config.yaml
head_dim: 32
d_mlp: 384
norm_eps: 1e-05
qk_norm: false
extras: ["capped logits"]
init_std_up: 0.0631
seq_len: 128
Each number is 500 + 50 x the weight over the matrix's rms, rounded and kept within 0 to 999. Layers, rows and columns count from 0. Numbers have three digits each.

# up: layer 3 MLP up, 384x96, rms 0.122, rows 84-143, columns 0-47
# down: layer 3 MLP down (transposed), 384x96, rms 0.101, rows 84-143, columns 0-47
up84:570436518491494438462554540387571420573507572506617471475435413505547455460526468534471456447599487500509579473479517467594444510482526521455494
down84:468475586478505535477512489514465547407576566567554504505473628571561488476429483508461608593470534566481428477419455594488491485498446488636546
up85:474423488436557480542450610577535570586361498476440432534471414522537495542517443551462482519615488568478579551440540555428344488379450428414545
down85:465407477382606407374577462500484499527486467463475517446375474518578458464507498472461559555536566474552480457565502570469382521545531532464524
up86:570484607473549594500557483538463526574425461550493465519478423529449453453531477523470456500383511514521585558469495447489512428522498539434523
down86:456472510598526510420480561510516506487497451531404587495550532567558489585535522510511541521457387448530483435542503488533550546477534480460373
up87:571507592553571518520552545505515540444520614505434537470454473469555440516494490514549488440412445581502572574531574513404542662561417460552442
down87:372395547539543507489507558517458481456436381446630520491486424559604475432479463462627479561576500557411474565528372540544524545517579559515488
up88:513516525548500476394467571421491505439431512511437529571500505458479442475497477551483528530522532543492553502499571476501447431538654467529510
down88:596467444484564537466432439540495522476494450459487539505488447505528452559542553482550480518560529515528435491478528490489470543424357640400476
up89:514476479457562517444497525539480594463554546594513472564429452519457479463505428495490555544511498341525551474303501556534554386521584427473465
down89:410469537443594503455429571475510626442526509541575434575536525553377463482452511443363486524549421498458547528431494533484593521502518505531464
up90:541543523439570478498515455557423471556464496612598541559465455461564522434419502532477489603475610500495585462557521546520513448536454511467451
down90:454535502456459423490460457445455509488528459481529488581557540506482448551503452492555593479418581527546501372409439544493489529517485448568523
up91:512461526466539470493452517466543431532520445613508517493483473458378491573488511520510544429466494567566496524497466459484461468494521545471435
down91:552465564599518513503400539488537453516561520501498522504441515624453389480509495486538498463537422557564526438413572484456495409529465458512559
up92:555590502437583553506500561533453528634437527486484484553559520462526478552488418514512502369531569428529486502496429396532434580436525427518541
down92:522462555455538455497470466469481370529480405488591480499474560532492569525549575471491551465629526456524462463499412484439587569455504425610504
up93:495484517562537491502491491459459429442512496473413538491533506475422451512537528504426447518464498448513634433449472472561532504460530456511455
down93:563495498484543443494505479476545466454465583522520529538573495574493480545485464506530484490524384513506503454489480518407503521545490568513458
up94:451452461376616499584507446448526478531502480448403433521404472526546489552420461397407552523560593531518631604511545478564524464666501518542417
down94:554545444465471583562455492406489561356503496562497467541478543494464418485629563527483448376485356523521548489485425566475419597511466508484354
up95:529499429501490477580458507523523539546427404474440476550480419452379376477514415527414486432462529470408474569480485580519464423550556383491573
down95:541408486493496498403530509553511442548458433518490560489485486574523464452570480551475529461577480436534454548518391435507515387595519397476535
up96:399499582415430475550560498520517530490520509492555503516508533561411426494562528404481514556529456464503515530516530482514484420473481477533528
down96:505493578489535500497528427471510496470502478514525429529525490496431466400558535508532487520546525482476521497561423407403466478485514530557537
up97:516447493453508487494459527391485492550547426489555610466327417482497556404566433445498422599503518418516477428481579549563463531471538489533467
down97:445552450457581460474534605539505564440552526422536535442497503509514415489413555484506547471591400520472496459518470459493544551419518471545583
up98:504555535557482531619408561495517445430448532521520493466431408467411545558549473467519538402502642474546493504478566456588549534519502464516464
down98:522494516534635520526522509511460478416443535492462519468603537485554500487517536569409527440518496341564461517418574527518599519543411503494445
up99:503492520519499504435539469483437508416524463541489439542428483450425495578488481452476521487448450435523559437519541481548506483426526500500557
down99:600512509530479557501451463523452474471482463493598520477509569491542510527485481510464515514487462495458491547529459433443460535518503497522430
up100:533545470525502527549386532498423529556516504413699446542464420441438500578455470517479460472482451451484515513460586452512403594507545396564601
down100:497510525571593453438432560544517464463502522455447581553452530511511642578546488499438580553474459398518543389496478435580488490542477460498532
up101:435536575455546503590534516495514481526465595495433557496514511489520512518520515539491512495427547452493501412453514502500459451565337439491452
down101:492559429451540485395597532515407559513448509557435596517555611475600486461522479468459512546517515562483496487488508510468488411576519511547526
up102:392471497462545518493434550477416581452444529553499512601524446492492535574480477376482519630427438496427506468492546441531580403494530569516429
down102:604468517549522465505508470592491462523505534449619512464456526506508584504494541503436461477491492439465525458488509536501441528503547468597464
up103:606521536424548530506580493370495528507460539604334528464357511453542536500445446527517547576558568502528466542409551507423449515516533461501459
down103:563551555466496461449543440453519525447523478433562562424508506597535412555518478470578500611567488582413506425581385500515546577471463484510405
up104:518529531499471480517470537459473525664448460489488430436455527428531444560414518441556465501428501483455475460444501451529523447541509449475528
down104:489498509528524535604487556574500509475512508488481555486471578509456535541469547458426500512435503533453523425485533439545503470470583446564525
up105:496492465542525518489582553477468542466548514483557514547447441493429539449564511501410536613441518541541548513499490476471466575484408384504372
down105:547545505459445545481450538531419517440458495575518567507528521495464492458620514525622343471488472566475547417519574485429424487459480490516404
up106:467546510503508478552473515461581545592403507513410521510528523487490500521445532530556490464425499463468456479450487537443432463521464456511440
down106:498529491440490559586553619452482562615429417472478488536522583513464499505437541468553463493433521482514516471537436523517565501487450517650479
up107:598463488524595431535438501504423519449484547436534513524341459496499486510519451538539494590559566428440478532584533413460489470500489435466438
down107:417427453572514421506458513471546482461555484519428366517563607504550598564560455479619566379539540406544453471541477489543530510485486484436435
up108:482382458507502498443526493496566502537561458503530422469597482514472485499490462474585527423449586624517571447490515491526435419548572465394420
down108:465396514578520520500581487446541406430530531535540596511373524615464424472465486525571498485520493560573501435506447566493456468522517572557575
up109:388348526572599500484429565481483554626570511484503502497588493485471511489509450511495511460475497508460510553488400524498494538441576477448567
down109:587476620449383569492538481461534507356584572546552520488455525502522463502409593554566576567380523532560534467534481484461494472511499530529448
up110:503552568499509450562496456486439550470558377577510597442516530500455562493545490509545558524512571487515489400462491490547495402502468466486551
down110:480536493486555452503517406527570523435510486552503392481492505465551503434430499500378509500442479561536549565549497557593530465537494495572564
up111:497474497493558522517476553476504471519484481427501495551441423403561498509575529480583463461526521497516547524512391507543458503412448478492479
down111:576557551557469569427545470485500486467481512565513596539556628537433458536474528490580518490506489515547505387502499468549491426494463534518475
up112:558516383525540485491563478460482512510397648443497436473529515507535584577443493520436461520500475446550605533376556528573429438527487574443423
down112:487530531540526476533570530474470530549526440453493548556497512518427568408473349515503529463481419594498465480422555561472509559479498463453525
up113:525509535615398494462434489587507524477517544542492505541458438487577507473565407424474483587533497431503445487539436481502484469400576486470570
down113:467468481512491562466586488532477445517482528455545463443515511494527449552511462502472561427465458507443541463491507490460486579580501475481482
up114:468466537601529542538530549469500452529489578406507470519441447424593486452509472502474504613532464493433515520601505510620542527554439469416519
down114:525432503588402606463534545516469428487391486513464466521536566372477507543475497516523486619476486448567427564536481513560492436571435464500459
up115:470454504526549384502488495447520446530508480542460545509564516487430526498529525488507505464485573457590492540531432591528514413518464425492529
down115:562507437465444548549505445502564445500491529482485514504413520542472477465465457495508500560598541464608426508448497487500521499551500544524523
up116:611469415468581383469568507511419495597523449488501417472516483445525552495542494558452535429583520445492542534441520462453470482519512519440518
down116:465514556500480480458552519456438491429516449483566528449524535615537505507535549511529474423504512535532539504456504472527530506480471537471425
up117:517520538483560473598592510414413631463425530477506548467561460414476483482505465505551538540541477434495582503470494528478483498536583503403456
down117:530495470463507502451500520533439618442471550486629518548516485529478437472516584496436464508461372563518389512557461500400564535468495448571477
up118:489551561455459452527549480457473525452465543431495539550525461453506478517463484467489379599521430475500527607490648436497524398519556469518446
down118:461402481542428548545482464574497433476563481554545574591516484536539453463508431477569544517402442514467474480459423529611427508503495387551453
up119:506499449536510504454550439569539414573396509596520473500484482461488404472641482496454400509553513505478623497596576473481504498529497435481437
down119:421490490466580396510435531545472562521556502439435438424633446411598437513501473434541513497526430472589529365580566520477497426472540611536507
up120:472482516505444420477528459540605499509550574462435421553439484454547506513510461493514412507480472446420557561535508535566524583491481496432526
down120:459481519542410550448495423468624461503529483472563488554527499548444370523543516508532541566504474412548569408483481441541587510544514450475540
up121:573503521469491470522460465462500428480427513613499455393497514492463509541489501476415438559514476426517557480517520531550586532469407477519544
down121:456561529551525477483426422481474384492653555470509495545481545526552435443513491512608515479512466440564487428438504515548530478476483498547573
up122:524479469512531507513492468456500530472419404475532482523515493507407444471504496433467574478421529538506520555423447445449526482505536500542451
down122:524454557556544569535479534543568449525505595494529589515464523499549510507496397508435494535491537511447510548504465498483481460469438397540494
up123:496457519525427460525519498478515522477395487515479483448518586493440529504496482537503535537570472520499493446414524536468419491520408495506459
down123:484473456482561428522559537439479472426456539420466415479547534553482477495533488428609429523566491523469409513535428505525547435498474511578535
up124:457509492496552418565432525472493508543550499404478483421352555530488627571528467530484478432455548512518490553466486438493450543498509453503461
down124:451501462447582427397516500528530468442505475456496430543539609464530488527498521485463569613479565455518490386524511415483527540498491476461462
up125:462526560382469500536468428433496490516531496543364527547550480528529560473472449499405479464475592462549536504457566490516507488612544509502454
down125:540550442515480493553426465494511492520466473494518563442423506525565479476509493524516576519511481441492475504542496395470477491474482438506543
up126:523463497416542474447501532417479636564489488466474539516420326527490423501471513403536526486519527600528543636514573429422484410505492464489508
down126:554509401574442506510474457526475534434533545515584497479500591461594536496551438494425502502524535472555486459429437521579479471482577547530499
up127:556547436458503464493497482457480567481522543589548484506488445453591499478513506538529474477467523468524571508409459497527517510539496496480567
down127:439525485478529491514494495462474579473471436446480509510463544561573573549516466482524452398479425442506435514538488523575567521451486502564497
up128:484491460552556497505547529595450484440370429485477419449527501474490531562453428474432440495487538573504580545453607600498436433462448526417516
down128:522471526484541409504491592452517469357529593470450560508480496497535561483462408525478476467434477472511559499499520558453448514447484428425507
up129:498447511492526472450443549469518444460499506509494501474488506445437557465496519552408407551445544615518497609539461402533479518571502395467480
down129:451580491554460448482490430411586442500484588508462573569361527570508477538454525515493603396497493427548481443520469594489509547445493523429552
up130:587523597488539495677542532594502444530555567540434522513433465526496529480470456493494512416480547563484549475459503508431495487520547413407446
down130:579525517504468476586545423507558329599455504578453528432495500513484415369573446482507542478671457472557375415529547454513524548444524581546476
up131:518351519507484486489485498637548514522466466501469481512498514482536461583402490474403510520525461542561518525439642511457539492460447530468516
down131:444536522499528511449495457430514505490565525427598496528528530489464569627501489425565490530497369493552526528541432583401407591443519531457432
up132:519514478473492493451438515505450476499545531510505433500451565445478574525562465501496528528471432476516517426350562409534488535574525543462488
down132:592469522512541502476498517545417456513435452537537521527526472497500526573625446484447560577499520491495502492442510374521427490532511493422488
up133:528509579606487525499508497556503532477452479465497437535459475508541467559542520534552506524595537430539452521408445438498460562527453470414511
down133:424476541471457416486548470485519503464500430505538396510530647479549544531504517471528503462521528517469503408513586483521483396484505520542507
up134:563416493514600531452353455452531493434494446448595471510497523447446422410513461513463464533470590501506565635436443484580486532592490416457405
down134:570473510532597500569480455585573437503489507555568561496471485412473472505567481517563544491415416542473604493598459545498506458485480451545448
up135:440485473532530460472536458479435540461440540541465430511562523456520515465444470446530430563515575457536543558562508515536585410513478525463513
down135:510470488476535484497457501469504546533586526378528518530437431582436473478565463524454432440504463502512525452486432517522475547504484457493481
up136:530460530547527563492434492492478445420419517581559477554483510499551548544371481483529474505461487387520599503391544448446472461480538457440505
down136:452392512483562499514518505486555571430572410481591473511421453458446488551441629540468477503529470500495415464462558526557471581536427511533593
up137:562463481503558444442481525474478471440417495497481488518497411466488618549594442492534493490437507496561551574451566454505485467466532505410536
down137:480448499547570482478504519530478502463598578455484484552504538529451468528569488463517530525514494542444440452557380529556489469498546539524520
up138:540498397418574447547523503490473540564567568565503532490472477483333491472499481508549544422481481474447472379437494510481439494611530453496533
down138:490455493500451567436589597571499549481490503561462490545365549492450472450519560456520503531588435488427508468496568484483504626497512562510491
up139:411540450502351416479473495417424576409542558560461479515537499483470469503455497426566452545510507463515497512520469492425424520505542501577525
down139:523442447607559518446492543541551481578497472612469540497455460531552497477576517527523527454477533532508467587463449571530441491430529428418534
up140:518497541459480544508450512494566422609502500494567592537507392476435443449464492542521480512659580495531569467483398501497403523478414495468434
down140:515630516523442438492473453512408413490571564504513570446576591511545503604512446512515426443494512415537472415573536452528600426527510565519474
up141:489434603411490478595441431470524501496491502445553519481488431503533463485513501529540496543490441541561586464547514506456417440493510465533431
down141:499492492504543466441549428477463491508521501509514492579518526492517620561534524419615500493461504453536420502535469517592525567502459567468504
up142:573456469539497545603450510461522451448437551565526453515443465548420430539472478546552507531585490501580600452488494505468528494499484432502340
down142:527502480612542407466525528477468472530489471465435492530550495537588595636516555500479484528557553362488463530457524466594542519496509519466542
up143:606414540549486494493459472504537368495503548506508522512461488424504529568472461516443536501453472487632490519491497464526515496480539506427484
down143:496605352452636432517571535584507534491576518456513396497511481564421526515579561491530497555516434423383512517526492490518505514557481449562474